Each number is 128 + 32 x the weight over the matrix's rms, rounded and kept within 0 to 255. Layers, rows and columns count from 0.

# layer 2 attention output (transposed), 96x96, rms 0.265, rows 46-52, columns 0-95
[[177 131  98 199 136 176 217 156 113 111  16 172 104 171 139 146 156 152  60  81 127 116 106 147 139 105 139 122 181 148 183 132 128 143 155 152 156 120 109 149 135 121  96 117 156  84 137 161 146  44 109 116 134 139 106 159 129 136  85 169 134 119 137 113 194 104 147  84 168 142 114 130 167 129 158 121 144 112 144 191 211 156  92 160 128 112 113  78 157 136 113  69 130 121  77 213]
 [179  97 123  99  97 114  72  92 134 166 154 141 158 125 133 107 141 101 183 181 140  93 149  93 121 143 129  61  93 134 142 176 105 126 181  82 146  75 160  55 104 122 159 146 122 123 155  81 161 135 134  77 217  30 146 108  75  86 192  81  39 132 113 116 125 107 169 156  80 148 134 150 168 176  83 140 162 115 172 161  24  29 113 128 122 119  95  97  87 110 154 121  75 102 180  72]
 [ 98  72 126 154 105 129 141 154 132  99 175 103 130 136 139 155 139 142 127 103 129 150  76 135 106 115 112 143  65 160 146 128 136 118 119  83 117 167 105 179 127 126  74  97 123  42 105 106 116 131 131  80 158 179 210 172  78 105 110  65 107 169 101  62 203  93 126 111 131 124 119 152 108 174 100  62 148 135 104 149 116 153  76 165  86 127 129 136 141 110 130  90 132 163 132 170]
 [175 131 135 135 146  87 130 113 117 140 197 127 141 125 178 177  87 182 136  99 143 141 157 151  98 104 132 151 125 198 107 131 145  89 161  73 110  71 109 102 184 142 113 136 152 133  98 139 147 151 135 127 127 106 122 107 127 125 169 128 119 105 146 107 125 159 144 126 124 120  93 108  81 160 116 123 167 108 161 137 109 137 138 140 176 128 165 123  92 154 152  69 153 140 192  96]
 [108 136  84 120 162 133 108  49 108 127 143 105 211  78 123 117 122 104 151  77 139 155 134  83 135  86 102 115  90 118  79  77  94 144  54 130 104 127 104 154 120 141 103 104 107 145  71 113  95 141 146  24 127  93 139 175 145 168  68 122 127 107 145 126 165 158 155 114 102 106 115 152  83 100 115 155 110 106  99 129 103 137 175  98 156  98 154  92  89 118 156 130 130 131 114 143]
 [115 130 187 115 155 140  67 164 137 147 156 128  92 146  99  80 131 100 104 147 115 109  38 156 170 111 130 179  96  75 145  98 144 148 141  86  87 114 160 165 103 119  90 148  63 127 120  23 189 158 140  68 105 143 145 123 100 150 179  82 152 167 106 159 173 141 150 105  26 107 212  84 161 131  30 121  85 129 125 114 103 115 106 149 127 123 125 162  95 160  93 113  80 197 148 125]
 [175  84 114 105  98 108 122 136 142 114 168 124 146 127 150 136 161 168 147 175 148 134 183 174 128 143 153 134 142  89 117 144 149 123 127 134 137 156 161  86 131  94 140 146 148 101 141 130 121 182 181 105  91 124  97  94 173 155 183 135 135 153 152 159 156 102 138 162 125  94 167  95 162 148 126 149 160 137  99 100 193  93  78 103 172 179 175 157 190 127 177  81 147  90 158 101]]
# layer 2 attention value, 96x96, rms 0.275, rows 47-53, columns 0-95
[[121  98 105 153 171 118 186 113 125 190  93  38 128 106 170 100 101  81  90  72 111 230  93 197 149 128 140 177  95 168 120 139 195 108 165 161 153 171  97 141 135  81 154  87  93 102 112 145 125 180 161 124  85 202 116 151 101 148 101 194 162  95  85 140 103 140  95 132 110 108  95 166  52  86 111 102 156  86  94  87 177 185 112  70 158 117 201 171 130 146  94 156 134  77 143 149]
 [102 129 129  74 116 137 130 110 126 152  87 179  48 159  61 105 143  88 169 136 141 101 198 113 153 138 157 133 168 100 117  74 103 188 143 119 106 110 157  81  41 112 174 142  98 152 156  99 156 166 153 153 140  85 133 158  92  99 171 157 158 122 107 159  90 147 172 176 149 135  97 125 118  78 164 193 141 140 118 146 193 107 155  96 100 106 178 183  58 183 125 132 150 135 101 120]
 [101 114 142 155 130 168 108 156 155 102  47  99  97  91  37  71 118 122  95 163 112 111 110  74 108 136 115 110 120  93 170 156 127  96 121 152 140 148 105 102 135 153 165 139 154 125 139 135 103 135 136 147 106 150 218 126  83 113 114 130 161  96 114 131 146 158  73 169 165 155 165 145 158 129 123  85 105 186 101 140 159  87 146 173 150 178 133 176 103 115 130 127 111 113 129 180]
 [132 118  94 117 105 158 144 168 148 149  85 140 115 139 164 117 121 169 142  94  96  42 154 153  67 208 168 132 111 124 119 185 149  74 188  83 176 121  97 114 109 126 135 163 193 131 172 141 128 116  70 146 148 111 128 144 158 101 116 121  98 137  97 145  66 142 130 115 101 143  69 100 153 133 113 114  72 161 139 140 137 172  92 103  81 168 128 100 146 150  69  90 165 127 126 154]
 [120  84 193 100  78 129 175  61 148 109 153 168 137 194 135 104 132  99 185 175  84 125 195  70 117  93 195 100 102 175  96  99 155  80  90 111 149 157 135 136 167  83 128 182 158 103 134 151 138 159 140 153 123 132  85 174 142 103 106 206 123  92 122  64 115 120  93 114 183 161  96 169 118 176 171 147 148 117 134 166 118 126 128 206 111 153 116  99 133 108 110 125 133  97 164 145]
 [102 165 141 113 193 109 119 135 129  76 140 110 122 160 111  98 138  99 109  94 136 125  87 141 128 142  92 140  54 197 144 100 131 142 178 124 131 125 167 137 111 149 130 157 138 114 148 117 126 115 145 142 115 132 116 132 125 129  87 115 109 156 102 131  69 162 123  99 155 149 143 152 100 112 162 126  90 155 169 196 137 119 136 175  81  90 146 118 127  92  81 218  73 100  64 133]
 [ 88 143 161 107 150 113  85 119 148  86 108 145 128  75 180 133 136 154 135 145 101 136 118 103  72 121  95 119 109 118 143 154 145 117 193 140 130 198 169 161 132 176  94 166 137  85  98 123 165 111 146 124 116  77  77 128 148 238 137 114 108 134 131  67 117 103 135 147 158 106 214  93 132 103 158 133 122 169 126 122 104  84 145  94  70 134 119  96 181  93  91 100 107 121 134 176]]